{
  "norm": "layernorm",
  "init_std_qkv": 0.0171,
  "weight_decay": 0.043
}
Each number is 500 + 25 x the weight over its row's rms, rounded and kept within 0 to 999. Layers, rows and columns count from 0. Numbers have three digits each. The size before them is the row's rms in percent of the matrix's.

# down: layer 6 MLP down (transposed), 768x192, rms 0.158, rows 658-726, columns 0-95
# up: layer 6 MLP up, 768x192, rms 0.161, rows 659-727, columns 0-95
down658 105:523519477513499529485540461545546462518510519489500490510511528484513529493498484483500501487500495498520504495500524479481528477497523469494540476467469521530516490502491528507476473503497542481479510510528499469473553473488478483523479467449496489454528529544474503534506519528493510462
up659 113:485474538497454458482530508496468480448453502516514457492503508530510514535502484490542484469484485533505479494516510486514482526523480492504505525470555544531497500501474516546483470514522524489469529496483486482509500513498526463499500470477476530533502506484503454533508526514516485493
down659 110:490533548463516540492507463470539519496515528466491499487501469527507513503510520495527525461536530516468473485492500470528473522517472485494539535491481500496537475519511532520512528461522484467504447533466504492486500511500493502503526509549526532494506519487447496483517468488488452528
up660 105:524529507477519491497505459476438496456517485509539510476516511478518524531510507467509514560500524464531472496541512477473480512486460505503434560492508462465506521482484490504509494530472553486528534498503475534522495498500488526477482509496498502552500500488493495452484490533542515473
down660 101:522543466498508497516496488523534477515470513468521486497488500509494464456453526479475500541451498480485500522518519499495510497495498505505474487527504484539483500501499495478517503451485482514467561510509544520502549466540521486531530477490523488486454470483501505492509481515478457527
up661 093:513511494497506482472522524498531469485507535506500506530513509454497435466502520528505503507493503500478531497473483498520444517472477542480530475500545477469525505509509475541475513511532451517523488516502466519525543538502525510525519472516467497516495496499497522537475479534471471466
down661 094:511470561517521542518495486514493525477502503511520487485458534486493512563501473496465520517535517539519511516533483489496487444469490522498508542527501510513482518496543470481520506477504548528516480496510493554494534492473488484498527492480518490464491517538518469437549520534466494520
up662 108:530516509515504504504464499481465510519474492524481506566506534475488534498495532487498475479499465520493536544498500502507496499505510513450488538510500515500531557505499462479514536490481511503529490497501530483501464491516530433467529496519492460529485467518448509508530500495497521529
down662 112:477500543487470494492488522488498546546495524530523494470459500475502536513528476494503493512503469537485461492516526466511482515495513553519496472487494492487503514510537468518526488483451522528503520525528494475519487444539488454525456489534540529496509481540500462497511516501486482522
up663 085:510503515512470506487479504506466510473520517468521450471487528443486486513509526492503492565522508482503483501487500533490469492501520501454484512495519494523541504512503497527518508471513516507480558464475500438501463493473535516505527491514543477488470508521535530552513516509477525494
down663 093:501494484478492500530491498495518479501559501544469524514513473550492540472509482503491474491484535478544477536521503461525484529495494448521475487514500470498469503490547513464483481500506485481489485529507512511504526500530503532504515520489506500466501490487529480477474478506477530463
up664 092:507504542476499490476500493509517499514499479489517513499557501516491539452441450506510514485504497501511510528490519470455488501496458517510492492547456481497456508511527525496532473537513468519521540495509501499473502491481522585502530492493522477480516472493479533469470471511485468527
down664 083:456492495546519526531481469439496551475529487516495461505498477528501508552555487522474470539508522520487505475495492497529506499512481493508456530480522492519500449504482515527498531494462535484494446511483494538488532506476518481479518493500500542448489477496535487522555517524506535530
up665 097:540515490498501471474493539521494516527520482489490486507474465489498556528533529500503493512477545524479536515515511469513468468521479490518536505499497498450523497444513465524491512531449510476446506474478464513493506505479520509505512495537499488532498527542499497462503481512522498528
down665 103:503530477453477513495480508475504506503521492526524538513491489530488512503484495484480506487459515496491481558529523565489484487514487473515495467511465519497542531505503481523507524486527510473509486491486531491501487499503515512531502529529518507515516505473497503503492502430518464510
up666 106:517509518469529496478517470523471517523479524456476465505503505545503511517488519456516465458508523492468470512519485476486459551495516508507485493505510511469489496515495504545474481500506498528486542456477501497511551463522470498477479499469526474520469522448551467532507555496481510458
down666 114:513474530519416532492489500521485473462476515470504484485471529491505489488487464536509530472455518458519493471484518497525524471461486475490525532498485509522470488523526509484501548504498487488520495516532495504484477511511499511530517467529499486490518462573512516455518465507504517544
up667 106:475553453500482475523504508469482499512474468515475476540518507516500515527567470495510513498481480504494481469547499477502482522527543533556474496547517493466495516528505502489519516519493480531524538506473495499493485479483476483496480489479465512467491542475485501467456465577488503501
down667 098:512498476526493520472520457463518505504494476502523524518481461506467478522514487528482465524544492466497496491526497479471479520476532481496505496491478513505496469495495532496484489483490489512469471493470537511512482505496493536494502501497487508523510492507531485499509485519542503476
up668 103:540480503498500483462540528511493463483542504506501475524486480490490509499510467467492516535496473496487493481517516495467509496503483532520509505517473509519513455492461459519518538499468474485497513548519487507504501504527484519495489424472487496506497507488551517479479496472517497500
down668 099:501484467507474503515557521460509504495479528536514497506447501486496492479497533518511506458420495526506489550478508540522510510529534483490501459471518521517544494526471470511466492504498487557498542520519527493468489498518519495478493482499465550520475526486501478535480497447520472459
up669 118:514461495484535527471491506500476534513536501492519494499505458501554525542464557534506504473496478491478491454476537469517522509492482502472513553484527519475492509540482591517478489474487477525483509507477521513511475500540502511407504482499482447547513456485536527475466465483502470478
down669 127:454541527497528530514511517513502483485484493454456492514521506505444478498503463464489519528505551530476509469447512502475490508512487487506502503471493494513503459482511530513516511494508528485486481486521526504473534492482511543522562518453476498516469495492503490502477497543512523494
up670 097:522492497569485448495498514475499492522489528452539517491498544486482493522524535508489423497511459475476510515481519498460492488482515488485524511478496472542470510548523479498523485493510523483458500544502508505480468491530511478513457509489483507497520523505521487531477515530484463488
down670 101:505519553505453461505461508548475518534539496512505494485500476470499543515548599479524496509530532486505486479504487470513533485462498496458531510509509500463528474526470487488459493501491538480521455495486506562526495480496494477512475448490510507487529485519497514493481495506499528493
up671 099:536458460495488489492529502516494529526485472474504435535545497520514526546530513490489517532480518490520484489504467567516523498500477494491478500525537520459479508513520494527514482505470503504474512494476486441504463464569487578521505485513516531512475508482473482457481466482521449497
down671 083:509506505473530518476452507485490490510476475511517514481512489478490479504496475467500512500507447520500537501526488517489475493489517559523488510479483524512517495535489516483513500513507503485491471454467507525506472507448481482515519522448544471453512515518506475490564523471543561535
up672 099:528484456517474551510503505480475485488483495486512536522482505497547495501485517506507504462490494469493466519544486488529532493496501509476495483500492496534491512492526483541444505491524449492525531518481510549530530495499501507506489486470528492469502536499517490451477506523535504514
down672 109:512544518478441495562528475506489525503517487527445483491491511531538498479508504479522529483528469521506473557523481521479471512532501482507495532492504495466487511491489467469498542517468502455507521462478504483514547452500526505474522541513505507502475540525525489439488512511510469538
up673 107:492496493517514502505523480513489505474505473479484545520476466435462494530499535521485481494502469497445522480515494511489489520480497502510475494471485546550458482490458490469495475526512521475472522517510496462522493540548523502491497526489433449478493542500496519510499510439515504520
down673 095:489531514514516510510488518505525485512531517488497493513540518518502529425484485464542538496465537491559488489500501490482519463524487497491537548508497468476547515487536533551512518487520504496527451464483499566487492470502522458514477510516550532502482471484508501514511499573504506483
up674 086:506488519529451483482554528492492495453527459495529480492508537493556521459520519485519559500477486523502462529507516523505543493500486492471479473514531506542487487449523474511505489494513505493474492500483485476517468429528452474475456531523482539482509540481457551510506509510453534495
down674 084:532538548486487525453502478474487482479519486519512540478520499486498512521478529518508494493504491541519458474522532488527486522539510522497556500483492514528467495524510466476487495499506499529486509510509492555492475505449487487489473491472459509477482492488516463472489499516557524537
up675 106:517474472513532504500518505522501539529456528509514572534450467502528450474508527518502510471478479503490516516481450471477501501516464516448506533497501489484464539518525499538507496493484482507514493492489534556527493526443483459510505507490450515533508489472499482479477491504535507462
down675 105:492504516478508529451523490560479482466539533484504492483483483501515516494537497494501539546498483517490508488503493490510486501477461501468513457522510485484511502488527478478497482484465439442479514463500521527496444486537496507467492484469485526500455501498472508522535487537518513492
up676 093:470511490502511467488554453497518454493469502512534479529515473501514503503493464496500501504441520472534496515536537502526531428507498512484494540487507484487442488472510491461479475496503538503561510529496518510506528551515466471495542482518506512517517488508512534573526488494469486515
down676 093:511490494487480483514464537481506515468536523472465474488522529526497494491486477448467486502500485521503462496506520494466479526548477541544465491490518491505502469494482477501488514502443527495482490540486509480526519503495490495521487466520503512497467481480527492518507514561453496438
up677 102:480481483533498507460477480516488497487524432470473505475544483457513483497489447487465506514495520499495516520497506503487431537507514521538467500453461489514533485490523492472498473469529498513544511493520510552507445486511519516518455533485500505496512481516477496496480522520494526534
down677 103:494518497504505493489536487516464473548489546479532526494490476515525491512531538500524555483486490529463519469474480492494519496464554474478466507492526504513511507511422499487498535525519524513517512478543529509515545492499497470480456542456523502506508535516525474524491500477501524491
up678 106:500511522478480498522510512513468470489521507488481511470522508488483513514497517459517487463459545510510539528530440471483516544507486484484525438492534506499485516504493484508500452515530572510497494523515485523525500502469494521454494539513509515486524523498545511527502508488516461528
down678 103:499518492509526522537517523478527557501470474498479510532522465481515502473520507478507515542559484486525462467458530506504517496523452474513501481511538488482488530467480518497486493503489533495517495511510494510541535479511504531470475500519493506449522483494478524498467503493494508522
up679 090:520499439519488518546555464478496516536447489485476456507492449524491502524506529520492506476467490501476471470497464527520474525474483502500442484539504501548475526510495520496503500470504512466518506506479526477498485501490492481562536531508500479511504499493523532483530505523497544504
down679 091:512471466512488500507518514504501472503507478458476477457516494476495473481509499501521498538501455532541557524484514513513533504492476501497505501523508495515546514541525503461501536510458505496478519481498440468510495450497477510494458524497516573563532524489489457500495486511517479526
up680 097:525532498495485510509543555486519464479552532490548478528499510498564505520473484451497481481483455471490505475523513516489553477486458513508480461481503496452480480527502521487480544464533522497510516537531532491495531509498469508497462527490470481465509491502456465518533445521473479535
down680 101:506513485506523491469501455510467485457475496454510503559494519468475457453498463478511528539476527478564531522471490494487484487482513484504445465533479441519553507499546526511478511515513488493504483496512550503498545514513492478513484494486520497499467512452532461466487512489520503483
up681 103:501510446524479487496493474498485534549539524494524518548473463456506521450490542536473535484493498462479474495522495516505507479524484464479481468463516554503550500467509501487454467515523495478517536498473523509482519512510520501541534524515528501511515497490521491512489471497483541497
down681 104:503473544478518523514445534510537473477497524487520471471518474489484500471522519471502501481467538485530542457446455481474508487463498498476500486465487488526476478499510486509487494503493506494493456506514503472488506476527480555504465495485521494479466485496476522488550536484513524528
up682 095:484511487481455510473467452528483488495475510497513464499475506480514506542543509492483479514469537514530445488507484472485489493518501531554530502503506530452469469546552485498541460469499490453503501514501525500517484523495493518452534518517513507446524514528536489480529465464485472497
down682 094:450497508475485474472463490487467488479503495482492528492510473482524505500502485521525481453528546523543538482488436480493502480533481529526497476524476496516493478491524470459527488472492509477486517551507438481510485496487487452524455519485540526492465498519485486536513480506506508504
up683 098:474528528530466494479528519507492502460491509468503461485485483575515521506502439488506488464510538470491503501500484512515486525499490501534524454520533527495535540505501499486487507464505496476492488481527508506517471548530509509528528418505545481509513521492536492546544524472501477509
down683 106:479488519512508474520533490525500479486493524522515505519511492499477527507525506490478502486557489485491435523548472434553491512492470487494503490441476448487480468477507510526520495502501522462485461486480512504500457478520495526485507461512471505490507484522509526542508531499449492493
up684 092:493486513493502518484512515493472444517545542496532472505508492507505489512510577488535494476478506440488521519475421501460517505440509498498519464462472523494468496501531507484490450503508519523501520480554508532491485485539511506496512500536465473492488485521533479483506512468514499485
down684 093:440469523529503539478527506512469496496493545514496540532533451539495511500534547509481511510519510508579478464478520494495534484491480471496505486506463507504586509478506489529485475466480513540506452475510516490510457536512483522483456527471484526466500518511505485495489475498479497496
up685 095:480504485523474507512482530479532527484504445498479524503480504525517521513496495511498490497519511468492514525465507470495521532480504528477498519499479478483510475503498537523489517494556529468533559467520498487531544539504554511524518505508497462539524471486504498514505503474517526512
down685 090:485514528486532480519560503536496489461521509516449481536518470496498502499457505470538510482511519477501512507514496539518495509534505513508496504523501435509461514498487462505552481494459421502462466491490473529493471508500466493490504526493502469492494536513560519488514515549512517499
up686 083:511520453538556482533502466483492524499493446481494478523520495531471488502478495509516522459531463481451509521486464484522493471528492479522463486506540494458508484515505472507466506489503505529455495534505486521544467466509459522466493527495504454511509483493502493493481470487505529517
down686 081:543437512525465488487502524498479486499519470486512477468490505501447499452478516509463455510524460493522467515491483462484514499501490477495516461511524472517497507497524518462493523522531507539513477506542469501494484473518551506532480533472484494482468487498506484535493524504472506486
up687 101:504530479463475526487515494522507508478534471516497493466470512511487475525501498520512496527544502484511458493482509481487487534488489522496529550509486491479554474511552511556492447499494497474472477517499449493529513521450499479503502564526488498456467518481474490462514546483492490498
down687 102:524511513460478514485517486515488468537504494522496519558497536516519510536483469475497487483514482522491521514508499498509494519505485517477495486484477469504521491464461532483514514496543535474489449477487499459511521512478488490502479514551501510526483454493474490497518514528538545460
up688 094:490537524472482501470495535494526530469482527446493494456435478494521478527486447516511507500537503508470505534505486475530488506476489481486531511501500500532510510538474509482551517487483498457526541498520509503479486494515522495512475504512553522470516514548498504513483497515472499529
down688 093:525491495554475502455526505510481501513512509502490497503507517525529443487478485474501512491550494548457513489472532486522519532526509530536474486485480463513531525462490502487506509498457514484537483460509489525522529416488456503474439452492487469466459480454525531454531548493507499505
up689 107:450513521487517472473501483511499501484470524472497486527519469498545501477513485491488497535492502555508495520473482471551530499513499502497454514477506495485430547454500482516527468500480526495483509514509510513467480531483479489541527487537424506533472483499508534546496515572457463522
down689 102:500513460501511514497497506481453504506516515520547511465489556513510531505426501444483504521479492495474492481512534513480490553499549474519505477534511541550525488516509523493490472515483548481478500475518489478485497461479475538471531490461518472487483484499526498511490503508532466519
up690 110:475539523479533511467507511529503496512516496494496528504502476506492509476493455489492541482483478506495476490457545519515505530488502538480517479462485473540502493527498494484521488513549449449538444518449488549515461538484509491516492538499471482522472495518496497514523543511498506474
down690 098:509495525505503477510533520491490510473489476498506516522467518462480454483498541533505537538469551516506523498512474488468479494461478457527476513500496504475496517468490447559487539474463514530538526535490499497480507496517509496508519506528524518491552443481513527545516492491494511494
up691 093:520476513524483456476462508526533548478533474478513498507502509514497492476476514494489463511511485522475492496500484522472488477533466475497529522513493479502527497511527503525495484533470501466539487534486473498492458534535516494508472504482476519499471476476504488534478521467515447468
down691 093:472521491527458537507523505493493495489503514507506501518492469476536490502455484537534531506491470474505509498551526524487549538505493504516509490508496463513518481484474478479501500471497461507529507508476480493455528487490526530548492493538484479508513526515488541483534556514498446480
up692 107:486525479525465493506468448494518523515536482485514476532497545508502491525516492490473499527510472476479456480488480508499485502512547471504489529501462532485521523560530493555491472490522456528455487506497524498500532513529516506501490549494470505473452535478495486474543472522508492502
down692 107:477477509497566547470485539448473476529493479480528518524514483508437507504541483522524462490515520513507558466520499465515479482508476468463503485469499526475545476517495505481482516498499563508489522505497491502447447501470480490466515497479498536513454518537529516511491454465506531496
up693 106:473499490472496543522510465514480489496461507498502491470467474517484527497550528517487521539520494523505470488519504482483473482519490490514512441517496488464515488525508465521440423479524514498493513458539469481542520500496486542474512499467561492496547521498508495501513506521472495474
down693 106:488499525522458474486508463454507504540501482461481476508460532480548488529458511532471500474465505486520460497503490488535548502481517490495485515480488523509488485510552523474525498456540471518500527481485494465516483506522484480516475481489435447515495496498500488517505507505530466515
up694 103:497505499487510489531516499547447519468479503525503480536493486467490516511486506517495473499462518496528546504538529463499505470474518476518492470474523468486516513476499510539548516497483509478464522441501548483495532482508518508518488500466447503562511484482505525511471510513503513493
down694 104:478534537487513513500508548501512491526472507532507493487490484515473529504523525471476488497521541460501485498456441501504485479493490506482478504483480520453509493508500524521510485507462516503486497475536491534497505492502438474515484489470526493488486498502502514461482484464534526486
up695 092:468488469462495505509540485529510497524510502486504443520506482535476558490534481491474497459471484500491523512481518513526483466468528468488553482425506475499504486514492540500516500487454453489522511471507530525511477476490524494522530499507562503516522477519513501490487544502479490491
down695 087:594476484497473509522498502505520508497535500542460497500483492504464470451500494501477511508511500433494503481518470526502534505499493512496487523531492490487477535484468511524520497520499491502476490490542488510479459504498490510477507494469515514470467526491492504515458495500505511496
up696 089:513552485492497446458522477476521518513498520491535493497507513457503524533486553518582496484489482529532513492478505534506470501513465465520510500475526571521531492498484489523481523514525475523486535523505541539468488457504530563530507509469469491501539458466475551493449491511530539489
down696 103:507492503523546550527556544543511522518489487530503517521467547476492495507533468506457499511498511549495448478519524466559497526486506513555537537497473534498530470495483547520540503467503507517514526490522498521525464510472516539497507501499483480516507489506541479519498488510500502559
up697 096:507523506495488482507501529519508483502475487504488502562510530513510506457532523532544523516479471496530468454476516533485505495480507499528503504467535511542514517497497484484482486486514515520507530435479513513496528494483495518486489482526518467482503500493465465487493503533487483542
down697 094:539490495501512505497506477500521488486523504554481476490479505532539487512450512489515518507497510517525494507510494510472473498518500507518513493493511448506500463481490461495452493516466477479467507519532494499481498514502450485545521486491489560499520514481498556495491486550488510490
up698 101:494512510509525546487513485508480495502475509510487463548507475520505477509502497525476518478475541515485502520479513576545482487477534516477493500443535481527471539494466516479499467486527498520505477491501522521518493535504514505527523499497496514530513507523549476474483506516516467470
down698 101:498509513495530486519518472487556474490532491550508517562530522491522472506453493501489510526453543466479543484516492482520481499496477507526511551468570443520529483462530526526482531517484499505506521494500492491488483507524475547489528493519477481504485496494507533527494442537512499496
up699 097:554486473513480474495520491507512484507502509451467520507471509518453527505484468486549469511500493520499562525487451482509500522446515515516484476503490504519524461556478535515520520508534496471537485485498467515484491484484505514494520512478502487480532473541496521478499535479506473519
down699 094:497531482459466514475464474501531502506504490486545486557497503457468515492456499521517505458501502508507508528484518515523491505471531508505471443518434456504487506545523481495514424490471480525488487487521542464483472508515501476457499514479482480483498487439508477486519490514525505496
up700 095:451441506503469468501467523497498481494509521516460464503507459499518509522502494508509472536495458493482499521476515507470505585473507495495500471492524447466497497453514531519551463508508534477500546492509492501557474507522483475498527538512462509563510536470514519510445514489443471490
down700 093:493530466481564511488503477479479469471492510514506468520499504486512479477503468530463488477476528483487484539508511546480477465490549544514467520485481511535480518508498478524503488524520489544490517489481534498442441490467564520473521469508485495504484498495511502526512486506569535506
up701 112:492492492500517476454512510530503530465474499482549542473490535539508513503507462473498486489522480519477503480482457451521488530489484566477523508502537538489475474467491501462483481499481553478486519524480492514537488524514482517465492516492481532529502427496534476511441505440520531494
down701 114:472514496461525516526526531507528506536519527494516498471530522477479468508501534509500493524479467548484481438526500477583517527495474479493456511482503511523493502480514481520543482494541439532517502468483488486494487511536511456526453523503497504509484518511485462545522451513496479494
up702 104:515538490479466502465508527490508490506518486525480515492513487520473509518495561465471532512504522514511494499527524535490494505526477479511485510483489542532519472494483516477502540520513484491494514477505492503511538542484534485514485554519517528538446499520505537450523454520474490474
down702 106:486476523468520474546464494501514514511491503494485500503443537498536491503537477477507474478520499494531485517512482505477463491514489501518522492448538458492490466499491500490543493508506501463500450549568490492492504495496453482558502476468497512516498529493466477438492499535497481476
up703 096:500485501508479491530512450464490601512503523512527453486482452517551510456503518511490535490497488535545497480490506486502502521469518508480505484552517517509448513515482498536494492481495493490493511526497495487517463512497474514535494520507493524479524516493500497539541498475526535504
down703 100:524491527458515497535466501469478501501496495488515491560510509500508515458540493488545520486505517494498516510508490521482456504520489472497502518484525537496480509489477501438533511480484494508534453486505472482524489494516518504544495558513517478478458462519477512559515523527505482497
up704 099:501529499492471507529529517463490513557504514502488523496536516522483492441482406492518501519523474490500518509462508482509492507498504524481536511491467499515510476565495491497521508463521495493510522536480502540511490535462510492522497497496508469489481487487497528493537488503529525543
down704 102:512494478492503476521494504479516493521480495461482508477507487494515512497488503496477500508508468494491483511513520502487497438467524547523529503459501521533467491492487511447501553520548493527483490485492515486509482535420479462528517514555476490497412516501501518478485463457477534557
up705 098:489485502472481473512510499515486465463493528545494531492521523482487505482520482511541499464529547495453506504487524531499498448528510510478515564514492542513479462520428495470482511488479468473496510494496496512549488480464530466490480484512511485548474491487487489525496520492471488492
down705 098:513493505525505480499471497486455510508501493522474489469514525481549500511465562522543507499520475504513498507500538523531476520541535484518530552489527484523504544507469506534505487527484485450524503483543464516504479474521498514496524514496493440530557524527497524505463489492449522475
up706 103:528486526527468494473457479539512510458531500497520474536466501511515460503499482500497505553524453472541509466504545438498496461523472523461516505494536479509468497463468533530525503466466479482512484479509487484511494490517533529461496535505501486472485456510508509539453473483513498510
down706 112:472463536522548537491519502504494502539490508478540508505466494512507520461516466540537465462500517465454531505482508506483516560482493480518506473511522460502511492495480517527533486529517504520482533476533485505481488501488538510475486511462506505486496497499510486487512517527462489526
up707 104:483492526475447504502504499506519519526486465476478497441540463519474490455523516482467489508515509479454550551499535466501471505489506516494459531536497544478508468516492543537517470484480514534464524502467521516479509503512495494499462540505497446494534513490493508502522514487475468516
down707 104:504524508491482504480534485487478488568486486477492519496474474520466484533486507524470499518470525466526558489457499512518483535509517521470483533499482511569530512533471493522495465512481509496473599490481528489507517459515500485525486429513503535540496460486456525507496481491518529559
up708 114:527487484530505476483488502473518494485491510531520510470504491517514535477481485531505505513516506486523521455486471523460477501504459494505467493503484504513498545456472485532472492529516514469508520528462496494489558482519524553482492489540529499499522499464537486479517480527481490527
down708 110:499490496452549486510487503517526530474516480527506504494503493522525499514467480512505529543515465498545466480482511544506486512500506544549522494483520534522511498513488517475504492513472516515490430497495472488516465520472525508488519513482521543509516506516517518520480551480466477510
up709 115:472499477499497540485516477520479482513536459519531489488490489543472479505509541484476536510488517518480520543509488487499502477468503523498522463469530544476534513475520498485448498481529472482501487524533504450503547537512482508463466510523438481504497531505542470487547495513514509443
down709 115:555495472512561478510474506514463479500459486525528480510493520490486473491439498496464481490514498494503516504494496469491526490505511526518542509493466474553505484530490517487523477484535506552475508512489484476516493490452516510530508427499469469504462500485511554488495490540533516496
up710 119:523527488457478532557513514531479472500515485492525542456491479477508498492484502482477512512479516464504513491488511477495510482491480495513519515515531535479532542430480502507496455464479548436524513473511456491527518498484514491493518501507509517492548533480505522499514453544523475501
down710 115:510460507501511475510468487480498517467520489461468490514532538496536531489521503518496517469501512510500514509512508476466458479468451542475467540528484494471485496494497453497501572564534479557496485488497552535486503502557512502479539472495485482441520491514480505465469473530468495494
up711 100:496502536522527554501521510506517508480512477492535500481501452492492500504504484515498466511465498504554481544441526475541533479483473537450517505489517501522479501490481524509527502490474474503481477501486538474544496505541485532508507493442521492523541470536482563497536492517494508449
down711 100:520501556540570504468532519530455483472480482488515516527513507466500475479465486484471502497488487464488529495490550474454499526475516517497513528521508507503478525538465473551548530510524520471523526476484471520487506527500512525479527516489533491501500504494496480514507496538474538492
up712 107:505474527480509514515525491539457500464474506523512496484469503501489491498467543454504525457519492515544484488453499515531513509454549480474515465483521516547504492489495483518519491530530525510503490476498435528506484454491529508463489491501486506510495479509508486486470546459501463431
down712 092:502471500522501462485490518478503488493466445506513503490522515483477471514507477537474481540498465455510488509548523468456469520523509459529483492501426466407538504495531536482531484472493491488491471514488516496505518509454441457480525471504484494509536471524507499495563499494511515503
up713 105:485522527455529492481509468526494498522509475545532503479481522471482530508470534514511520504543544533498502463506485494480505523447485502489494491477489550480524497466474536527460506477520515504516499525492506506462518507478529495476544527481521462503473462508478505501504509478531528498
down713 110:532525494487509484450475496467519506518541514520491465498476515437513492502496529510471536498519521504480508490505468494514482462494498525493493466489500501474510485504496475490463492514486508486533511505517522489473518481483500517472538475468532454490480488488497534517498503501496510482
up714 093:467496565546530507490515515472523507508461493465489534507484478478489522514500485499466521455507504516483496489455538468532518482497502508518468549557473506481521508504495494443504473478484500471487510505494498567520511462543497524527491524515530501538511520510452521507534494522500519491
down714 090:524467505494499564462496487473515507484510487493527431555492515441486520515484493536517505518522473452530485472507499478523487507504523504539494489487493486487484496518498521477529467523484495495490503508506527502533464516472532493545531524461488488461515486506558494494469542501519499507
up715 086:477498510485541488518505489499522530434543468494469500467501528478512472501489503452506532534504505508515461508498538463471532505536495517473460511520492520508518487479504466553475512478506500483472508535509455500524491488491483537482489513451511496508510524515554509480525529492510483486
down715 089:524514503527485515470535488486494453449477489497523487503454503522472451504508449498485485519571506469502489516447495469495520521546508505491499476498539497522512514460486512529489508508503494474496508484514503472525498470539456537472502518507510513513537560499483514565460503519526468502
up716 088:474496475514479564460509500469486479531450511489549502450522510502533549551519494473513456499494499507512445503479443456528513492526502488476477476503531479489481503483478540485457506505471528521482492501441521482520482556505511487484530489500453536511477525466512522493498498483493501529
down716 087:481485499506530477484533465529476516488516515491452553543521509499480445486440523494481491487488526507500490473479587470477528513488507503489467494515494543489550496509475496512528474524491522479505526504483481474464524453507514508510445527535529504519499497555481500463471508515488505522
up717 102:524456503491484474506459475525482499519537504502495556501480520471481478470457538479541470474531529495449519510481516507515533518477497517466481513513495531492515515520499506460540520444529533509471474526499474524534496490554537518508503462494511529513497504509472513538504512503474498484
down717 103:536555535471495488497452488513500533506510504489488515514511507455493486493487508528523528501477510512538487443500462471501475500519490519532492509539534468500463478548512495473540486502488511486489457501451519484526509443511500501510514564551506464485485510457513496480559479539510459530
up718 105:506520528469534509478472515540464512483498503534543516486519474482468501512476520534475428494512484499511501523508490512483502463503503510502531500460490495493532479537500507520517479539479525534495519490490507496498509492514518496517480520479512513553533504522497505552491502542467491468
down718 121:510482475488509477488510495535519529482507496498518529481504517447480532523512518526504502474510490462513497487475512487496494468499491496460532480509490455490521495523439512506518538502519499504506455533486509493525534524488483519479512569492517515509487489504519519501523491536510500466
up719 104:508469520473457474512505554510483472526475493523510484470533533494510502522496498515467510515521504487481490522465483463429521485530526494517491537461549487517504503488534536519544460456473461496514509531483503544489492490514476535511478434534500469495516499485484476517503498502475487558
down719 102:456535490523486468488515513470503508461455497509512532514493461535536526491532499513528534508529488463487524468502539455474486500546482509497525483512535511467482548466492487521500484486452514507533473504511450510526524519518498512493507546490473446463501491473484469471542471538513553507
up720 104:424481538469513523554496540494467538558453478485483480506490489503493525465524527486518496509491563491463498528496491529491517482524518521471506530495506515516546526510497487486484503535513504457545471488537514484529531520512474513467538496507494530478507486494544466504492477469542471527
down720 111:512525525515490519531490491478497536496519510474494546511582505526500504475493504504510463529479507512484522507568480536479550497519504509467527469516472505529532512510505508477494503478519513498524470478465494499541533506473507479477549515510510495456481485473498501497418466517538544477
up721 109:502535473464506496469520498467466495535515484517506538454490529460486481522503510497501482458495501489482541515421528453505495560495499508523485535478503513497453543555455520515507500482520515481510520501540511511493496501495549541458513505486513460514491493472510522502469437486514516517
down721 108:511511473510482526498492547514505408498475484501487506464503492510503514469496504524466463474446512504524484475511491501468505513488498494508498499475457506494521504496508475476497505535502484552540518493483519498502498497480481484485498459494502517497506482485506485569474541500508500462
up722 103:507468504506508465520504509537516492492480482516470491536529510476530497507530508523512486528459498488540492508464502509479522517505518476521537512484509513501471485512444502465501506522532528513490500475519482508500541447473475497513493534500490449467520457506519479534436508477466469496
down722 092:511501510525533515538500490498525520501510516483503471519488505522443558498510502501521468540489491490526489510513533506495453492471490491496523477482527518491513504476545530477530493500495447490521500527476570480457463523466518450511484508502496518507517490523481486510560487516501513523
up723 092:511467485481468467510470486502514535470523465493502519500532484494485508513516518484488502516478501538463500539489438480464512515479473528509482476502495535502525513466517466521483457488451516481524459517495471558509483549520486528486492482474527505517554525513494489566477521519525524469
down723 094:529467523500549539519526526498472479506485479484468492480528495494540474520513508585500492501523502502496504487526517533464500476506478499509464531475462469487506474498470513514521543475518510480491504456543510449544515503511512507460526513508455504520521516475526514475505496504510460534
up724 116:521511498473523488479526528529492478501499503489481519510541500484513495481555489475485498505496515487470493477489537501504481485523470497499522490513506498491513540485503527525570454505518515527506510562512460558528528504504476447506551491522489501453444485511493504466480522529477465518
down724 111:475472486474504483461499475506483501519508523460532506504494510512499499530541506485512499456473500528502497502510507534525431515494536549522502491481480542510566527545556486496470527504481531510518518536515481485495494503482500480555506475536444519520516498514495522477490480466493503481
up725 115:507477538489489501442511523519514474512502535498465446571500504493476493504538476521561541467533497489466486534503528487499500477490500504503471450497543500497444507488509496512446490475505554478505476522538507527507521517493525520500438528507533531495495532527509516509502526503484510475
down725 117:483496522474476475491478525510475509449504509518475512495474505517537498478529462489513518475512521475467525509486509481506492537521511501555495495499487501458491500521486459523489501481524510491524460527474518487533528512509526512474491480492482481522494490491494473524509539472494473527
up726 097:516462502493493483514487531518500484532530485519475481490526471497542525511531472470518467491505473499468515428454512497500486533548473485492524490490482485462535480541504496459530493491497511466512471483527474481551503455526472504465528494448498503507489461495496531463576486434473500508
down726 091:506489492508482543513516459486494492533541492487528502494475484478493430477441522484510520500461486493509485479548525526552475496509496490508508449528525535523475502516535445506471462479501495509465534520530518496476490503511471530463494523521534558495450512494502495516517483457498510495
up727 116:477514488523459463490446496495516478482511533506491479516445526494516481528548528501523494557531513476506508485489509513509526535513504522511488473520488507453536457541556483529457477504531498474501474497514466461533487509528497473461490471438530499539468519451468472483492536485464489493